config.yaml
num_hidden_layers: 14
hidden_size: 384
num_attention_heads: 6
num_key_value_heads: 1
head_dim: 64
intermediate_size: 512
vocab_size: 32768
hidden_act: "swiglu"
norm: "rmsnorm"
norm_place: "pre"
norm_eps: 1e-06
positions: "rope"
rope_theta: 1000000.0
rope_fraction: 1.0
qk_norm: false
attn_scale: 0.125
bias: "none"
tie_word_embeddings: false
parallel_block: false
init: "uniform"
init_std_qkv: 0.0245
init_std_o: 0.00463
init_std_up: 0.0245
init_std_down: 0.00463
init_out_by_depth: true
optimizer: "cautious_adamw"
learning_rate: 0.001
lr_mult_up: 1.23
beta1: 0.95
beta2: 0.98
lr_head: 0.00458
max_grad_norm: 1.0
warmup_steps: 342
schedule: "wsd"
decay_fraction: 0.765
decay_shape: "linear"
final_lr_fraction: 0.0
batch_tokens: [32768, 65536, 98304]
max_seq_len: 1024
doc_mask: false
train_tokens: 776800000
max_steps: 13375
dataset: "wikipedia_en"
Each number is 128 + 24 x the weight over its row's rms, rounded and kept within 0 to 255. Layers, rows and columns count from 0. Numbers have three digits each. The size before them is the row's rms in percent of the matrix's.

# layer 4 MLP down (transposed), 512x384, rms 0.0803, rows 392-408, columns 256-383
100:110114120108151123124104143113131112133147109081123102153154142124149135105125102113099150129098103112131104110104166104140098126113118126096142159089132127142125138157111125128104107078103104130134106153121120146106085120145164103145144127132105106145173128132102118108109093146118104137098158154118157094051132136150124095121106113177146139141122094152114131158124144141126117115130
097:131111111135123169142132114118097186120112131167150143153128163171126126143092108130104145099154158106167112114139134141123143118161138083134146151096170106125120118140177135139125108114160107121146115132114144103152106150126080122136154102143117169122123221121112104150139118161191159119119106121163167116129092142122158168145132141141099169134192097113140112166117137168119147137139
096:099099122119111138115148095135101107111099141131150122132150130162152107137137071152127147155175122136150116118112136141087078100126093181156096134096130123123118142115092114140121123122139145126114149084126165134107130138122139133115183127091194141158120199088146137116104153105109118120117118104095124137132138080125139129124103158130096148116122093136124130135041145130167115123106
089:129141079079148178146119148146136141129129151129148121118132126102126141116209145116139119138082131125154113074124129122150152127135121163172121156155140136137123146152121107113113074102073094140163101111090187111120151152143110128138139104119159104103103008109138118119142153123123133100110108108108135147166159115115104158150135148094109181124106151079145129106129131145111123112168
121:141149159121094131121168129130129128157147155167147141123103180146106121150127107139089169120110104129120137152120174125141118122137133125110134181123113148132171116148133116134127171124098136118092172119166153120138158122152147183131115111115128151133158177136194112120143122122095110105097160120126154137096151126146135144147119126178121131127073103148097123131083108135101119124171
090:144145090100158099114140129175139100105168158144126134129083091163113131142162135148132121120100100144157121143131125155128138111159080118134125116136105107098155147163122153097122134138109175126105138130125154129171124149121114109154158140111130126072181000119143132091137120099109135077134106136129119139130108136136127128138150162141150128115095093097147108122130115176108132086175
103:102083107116111159137106081130097106179140132161075113110113103110153123128149126160186143111133148150151138099130158173150133187144129116133124120150147123133099113136165143120192106182125138134101137106122169178097132121171139112148109122128102090107101160065129135157124095209168140148099110143107101116098099130092162136149128153154121104128140131126086162126123091101124192169141
111:120127139099131144147134103094136105138175147143107123116147166151142131161126137105075135163143108161104139117101116175132101099136137110152117106134121113139133154130143100135134140079129133113154119094164138150116145127141111192115129130130077156160094138115126150138147122096106112143153137120103124118173105132072120128114126112087112126129100128143167129074085129154114136155114
109:096152133090136150111153158125156124117119123161083146100144106123140126111187128164101149146118106168106148126132093110111139105114124123099126102120113131105125116113136137081133112111121134170162117161136139106092140120101122118145132114143147103127142000111110128142104111174133138146093143165115120152123113078086143108101161134126137078101142146106121137108140205141077153132120
098:140153114144140130100108102156123130140171094135143138129150159124132136139227115166149093122137122135122091138178128162153126136092153086105126130138139121167168111145156112134144106156134087153095120123151131132134112105107109106179130114131165146149111037134132149132091105134161177161089149142173131188136123127147134111118141102088127131100118131099138096133130129168113117154123
100:103156109142125100094174095131134152069116128152160148136157115131087065096009107109106114120138158116129132149076149140165160133116144179158135133169099149111080129112087115166153124182117131138151142136111120094147145120117115111114165099137131091110104255097118092123129093093138134153094154102128128102138114127127128145140136149133124133159155112137097146139130112146123127083127
100:118144150141111138107155114070159136156137146098120112126164119134106126125111145138139166071136129149165163152125147128157112109115141095119139109082148128170092143078126109142152135153105100144173159118136141129155116094165121086116130167112146156109099086109106138117152135025138146080142099168127089114084118104172128134140087120080140144094121101130144162130142119125096142131112
092:142132114167133081143138156123130129122108169155149099131181142132142129149100179090124133106129133147132092104175152139152115133143110128108132144123143156110084130130144152145154168146119109109140111160122091126119125085139132137165119169094123150117129065144122157134144150075179130114134107162142118109132133157096145105105107104155146070128129137175123123124130137143127143088146
095:140118148154082115145162092117119135133112146124137161124153140124119132145177137144154148123143122162153154106146119124126145084109122129146122120114102103103131120110126134115129119127153117157111121132144112180167138171126148118153120117173113161129118032132133152083168130142128123089147156121124147133138136131107152202124120142137146108124133107149135120126053137127102121096135
098:115164124113139120155118137136126129121137141128160138143126112138143137120209144124092112124080127154145109119117125100133140118125149090100115158151117122119096141144144131100131125145122145165192124133124148127102140102158099146086113120152131102145135000152123127083117118144095122088131117143119141112127151155127124123130156145123153137122131155090134106094184149141079159143110
094:112090106103159113117138145129161118159105139156124153103127112128140149114093142156111152139118104145090149132164137126156132138115115119124113155159129103077144171130134093143121125106132110103144147097103094129144122141132096160095125109130130131157171242130164154154116169126175148131164121158071135135131132131142125154090123091137138142094122127079138123128189116112125133133058
093:093131080133124146131118092135160150123152108149149107083085100110137173119109109120139186090161142119124127164106086141140145117147166175156139173113164110146150116129177104130169125162127103121125142148131107105147132135135090097125140145115131131099142241106182119168083083148166144134103109105172102145120110130098097114117133128183131147098125129105093106116099104147149122146131
# layer 4 MLP gate, 512x384, rms 0.102, rows 393-409, columns 256-383
100:159169151101122084139184158133164092102132115167091121122111110104118087145128110168111118102122123119113107128108153114088134156139146119188107126134131081119123159148099120148129105118134132137122111138123122138125123090095108120118131146151113111127141151127131103162128123101087061099106083111164142107128104100157166151120169162139111143125097163121103144155118111110118173119122
101:094124167095160107154111138138141113151167125207136156118112136152129068088123101083139132096112127127138131130120142129142159186114128109130148127131132074147101106132085141138141156147136114132158141149126131099171128165102103109132123131131105101153102132148101158137138089113122115097129104131137107144111128122126165124135105131195143132108106143104089090093135107197118125144120
105:102148180172125129123126139110159114122141121108089152086124111142117106144173143116113144177127154136119148146131159177113122106122135087122112110090113141128125106136149125130143161171168158111111153135150121132125127140129128147165148134130127143139144124098153148187121073137100143134127173126195153125126090102143150119083148127132137112152126119149105116133146130165146115126087
108:115116143167130132080095105079128129162139177155126173106064104158141094198097117125169148123118119110127131160142112125141126138159135140104162121126151113150128121109110139131130129138110124101121160130111110097117129111147145144120126153141137169153149164112101126171111149075118137111163116134144118134149161128098127115134092120129091134121152111130167141159103108148141130137124
104:116108156158118145147094122138154124162147154128137176130198129108179143145125107115167102110146151103111097094112153122120118138145157125153129130128114157130059142128135094105146125130146130108188135132091145144092119117145141150119134142117150141158133130130115102094105150131102151100110179141137142110148155177138117153177123086136149170107133107142124127143123124094152162135111
094:140170147132128099134140182124184150078113117104185140145151150135113139109133142126087110156124104115112127172097094091111151072123108141132149171142132136092144160136107122147065143078098128099146122158124108086155125135097115119126121138105140174161166123198154135119122134076115150093130138124157146126130166128183081127129113126100121147132135112135171128118143184138141083118124
106:129134143174136154099102113131112191148110164147125146129101094137153129153106145083115148117114160121142154141150143150063118163112140137127121146142155081075135125098142121139137157143107172131148122087110171090139149106101127178107138166107108162107128162175096136153123143121132144068159116155099130156174147123149124111121132084133133146181104110135137147142128104121135099136114
097:145133100117139108129116092094119118133127157129176120154141142113107112104110117103153091089138129106144087094104169132125139124129122160145162178157155122132151152131097108168127134114129118108107141101096123160147099104129175125111125126128114140104099143116128089140180148081132144081149069039119110070128123166151133119133106093159153168133130107116146083148135083105148115123143
095:115103148112098111126162144089161089121120157140148091155111100131152105105133098074123176106115135117168135148075137122117112163155082150123124120118109151134092145094095121140140153116132118144156154159150124138120166143141143178101132141138089110137112138125135116125177150117108064157164096115090144044102160154120119146146117131160117124142128131139116151149129134097156132094141
107:113116126084157134113127128103143053086156123120137143127106084151109102094120138106116090105146125114141124145149149116128181127156129141116137125104098118125071142109105108154112093127147132131099125144153131117132120106106089116114167086171062116120119139095108111099114087119099130119073148133143130126067130130121144142099113165149115128104106128129097114144151094141150116117109
097:136154158133135111086138125102147112139153130128102129123167117121090124118104143096141155073117177137177155143125160128154107110101144093119124107138153128142101137095106091136160137151111086181170133110120156156122122104127119091134158149110114139113095122117126131109121116056147125088152096174111109128049140113174122117117098141097158150081125107132111172137122141137129141100104
096:112148138100106160111094125138138159144141092099112140115094113106097124116142104180125128161126130106113146158098149111100164122090161126098115135121085096099141128137134128132090105104147141147093136113108143148160131167141128112071132120161111130140121139132133106131113096148114148132111132110148140160129113105131100137153147141098139162111099131109147146146148108125140110194112
099:132099152144123091129164148130117139114133125112112108127094136164148108154130116164089093152104107095128085116131122105137155107118115132088149097167113131167145103122154144156149162168070154062158146135072138108167143103160085106118081150142111151098131142136116140140147160120113082175126095131126112102113135116157119143127122147148094130137106131126145118137110132123144111161144
105:105140146134138092122118066152161095097158139128148153088177118158109110143100062142172129072139143103078159112144138109103120089125093122136137137097146146124121120135109133113122150128125104116086155117136102108141118142155141154147123157146119134137146148128112128131138145138113124143112131161115116119118154121107159143102136101203086146149154127148108114146120147119109152133149
103:097094103113140096143123143122103145168133120141117115115161123122113172134127165171123172099108107147095115129156126098117155103101146110129096139174109116103136173130153076137098122147122101102176177075121099122175102151150096179096096090127136120173176142144169147131143160139155173116138121149106152146121121155130097137096137089120155140114105122119134118182161078102158124135108
104:172136137156152138130133182153118139147068116144137142141161110132150123132141139130102094108107086131121142129132158143074133138123125115115125086108130138114119130147127146113104130151125160126107131117106152116125134089166146155118137115131121080161114153149094142104173178136116144087157113103080172100154157132109152127144100148113162115103134116156182118147138123132105144156099
098:192141151095142126147106107098110170157135133099122123129169159119127111173070123153124126083108104116161132096160113092140121138126163124153088136148135092124124135124132140119134111123130101110111117143137108099141120134154101129103124121141130119203092155116129172142099149109121156115163156131108130155111097165101155116147159086117122118150139109133092125122146130127131112121087
# layer 4 MLP up, 512x384, rms 0.103, rows 393-409, columns 256-383
099:118097109157142162138059100164075149151123120139154138169147153166145148115105122157122134098168106122097126117140105149132141091121125131116123141114117166153154095148165162122122104136147135119093134136155132104142145178141104143125147142097145179142112135133124112125101120157192170130159152129134157142137148159126133138139121132151128152154161080123148096143123159170151149169136
102:100092123168153142129125094135121107125107145098153153149156092107160158127137095199090128134151114133129087125091112111091116110137146131151102121113116119116120144130186085147169082107132160124105112123167130149134096131149114110160164147152129164144178113095130128128094133117127123123141151117117136121151135076117134157155101115102115145100119094139164147165094153099146120086162
098:115124168171103077076130124098134123142109108120121142131118131150142119126129106118106122123157128140076148188124134155131088116115142122095136087098119128118128115123135154157131192164181152112093145115184083135124099121104156149129113135143081150157125159143127138146115100138129119145131151145167109130102111155137151110104125135148166080131168114172119102134137124110155129141062
121:151117116082089156143126156131135147135126148147147105105125181135115104143138097127098194124127144123097139109125155138127143137077130127088136138125088166088146120129160085116118156106125135169113154114177113109127134150148154129129109109129099139097124123131169087107101151128133087108107141102131168124108166090151106108135161156167128098133110139129100149133120110154115112139120
096:114082154192114143139106133125161146136092178135139166119119126143172149121124106129151115111147168102130148118117159130116101103168144091107105108114139112132101167133142135092142130150151139121158120146095130125127118104119146150103139151121148174130179136139127082118105152117100172128118168112111093131196134135127110111138146117125138125103159126144142135154125144116150131156095
094:120097113079094160152144142184145119145123089138067140124128136074120150165174169128151125149120124161111150128114118135139160123127130130144152138165103149102134106137146111083133117120127130082150144107122188138134132112169104123123139133094125100118117082103166123150105098179144137161098164162108126155126134089148096140150163140142117096121116136096159162105107125114122146128158
110:174151102108085165162165081119173119112157179145108140103125173169131136141131137100090082143151099133113112128096065173158108129138123078110142105145167106133099129108156144081116150110136140148107105112164152165128175116134108141108128137136113112135125131083101121096186130132120108148108179145113119115162128123126108129137123149078084099128083138133158131112145157129118107128103
122:127120089109147123165136107115141151145159130154165132163117156114154090086135134093121147116097154127188116102088158117134166129116136166174128138131122126131119139124053129167110147145106139129140122145086122156171097154117189118126130104159142127144093133112145114150149148094134123125134119091131133115110114144181164114110123077106168133113120116108149102173133139114140128137156
104:132152126157113154128168099112143105117172158135121177156101153164128073148166130090110124099140121138124126160106147117137171165126109145128119149136114167128149138074114078154163099105119135062149173107120144116129106134136153145154180108134093126142105118124122144154190153122077086145121103105099144109143125122136145112151127114094090107097114143107103146163143151126163115128132
110:140164148172141116147168105129135145111115132149114104136122116130128120131132080125127114121133118154137140133083132162113110128094158123152168129157121119084162139141127092119128140149143129116154104140106125131141207114125123118135111155074149110113119128180123096150169117117132120143137115106113134107196090100154118103172142102085106111148143121149153163126123140111117159130147
096:098118122166102078082147088074163111142147182145150168122106116173127136126098119143148121086114113122094153149174166123170131129137127128113145116085148114147119130117122118156152143103112093141129155124129119127168110111167131129125131157125096149096131153131087146130144173078106093112143097076143125088122115111130145170124078111099111167120152125154131112161107119148142140158131
095:103114135109086137121122082176136080091122110113115128152139170125111102144150089155139138132140131140133122116095139134125151110100124126128101134118118130075172111114116112108091108137189168126102153109120128173093125136159152116154130095176204140098115108113163086101114113158141136149122139129107160176165132074113131126169178154105130117169141143118095132144126156154101151138144
093:115133153135125091154180159117140144125119128111095145170157133145159123187151110149130135112125145142123099137100124090137191082155088138119121087126127092065107128122103139129155144118120122143156121120140101143096084145152133106121140139168127135136087119143135123149136114116110108142113157113148116134116129066166151151159153124129114138127127113070119113159128163137152152128146
094:113139166124095105130118082160124143127177152115140122128119113177116090124141078153112140117126114099119163102129160093120153104109107092105108126094105159121090103142142139097119134171155123149183131121127092129118125095158152149116117129152126124135119124143125138110133166139090111099116135165123148144094164142100127112111158180174146119092162123145121096124131150118127152125130
100:152139150121163115167165131127130139116125138089154093156091142130087111135119115095139101120153118156163094135086143126151141097146146181130176102065129130136134080174130147130125139094125166143127110134083132142130115111144170120130167156109105107126131123131074062116135132130085092114082147138142104127137071133106114119162116124125140124200095131154105114123078129094123117138164
102:134147128126102117109140094155124143088176153122106091098117145106102097113117128124153190101146165119144117138155130126158144154140155130114139145088159153151155099109150107139151137081140101110164109146107126109138126135161107125120131108101142181102117123108138120164113118127122134123083128152124164133142114130142105124099128123151110147176169125159101122127107158084120096097178
115:159171135169131161112149155132149161105130122091106127114149116145154133125114118134144115127105092131132112110104089131132098175120109116156153143110201168094135111114117107135100122118128084102172097132100119161137128129151113072139117159082111111163128121096146189139145133105141146160085138143115125108122142142149118120146083114130145128128154112096145150131123178121097165121121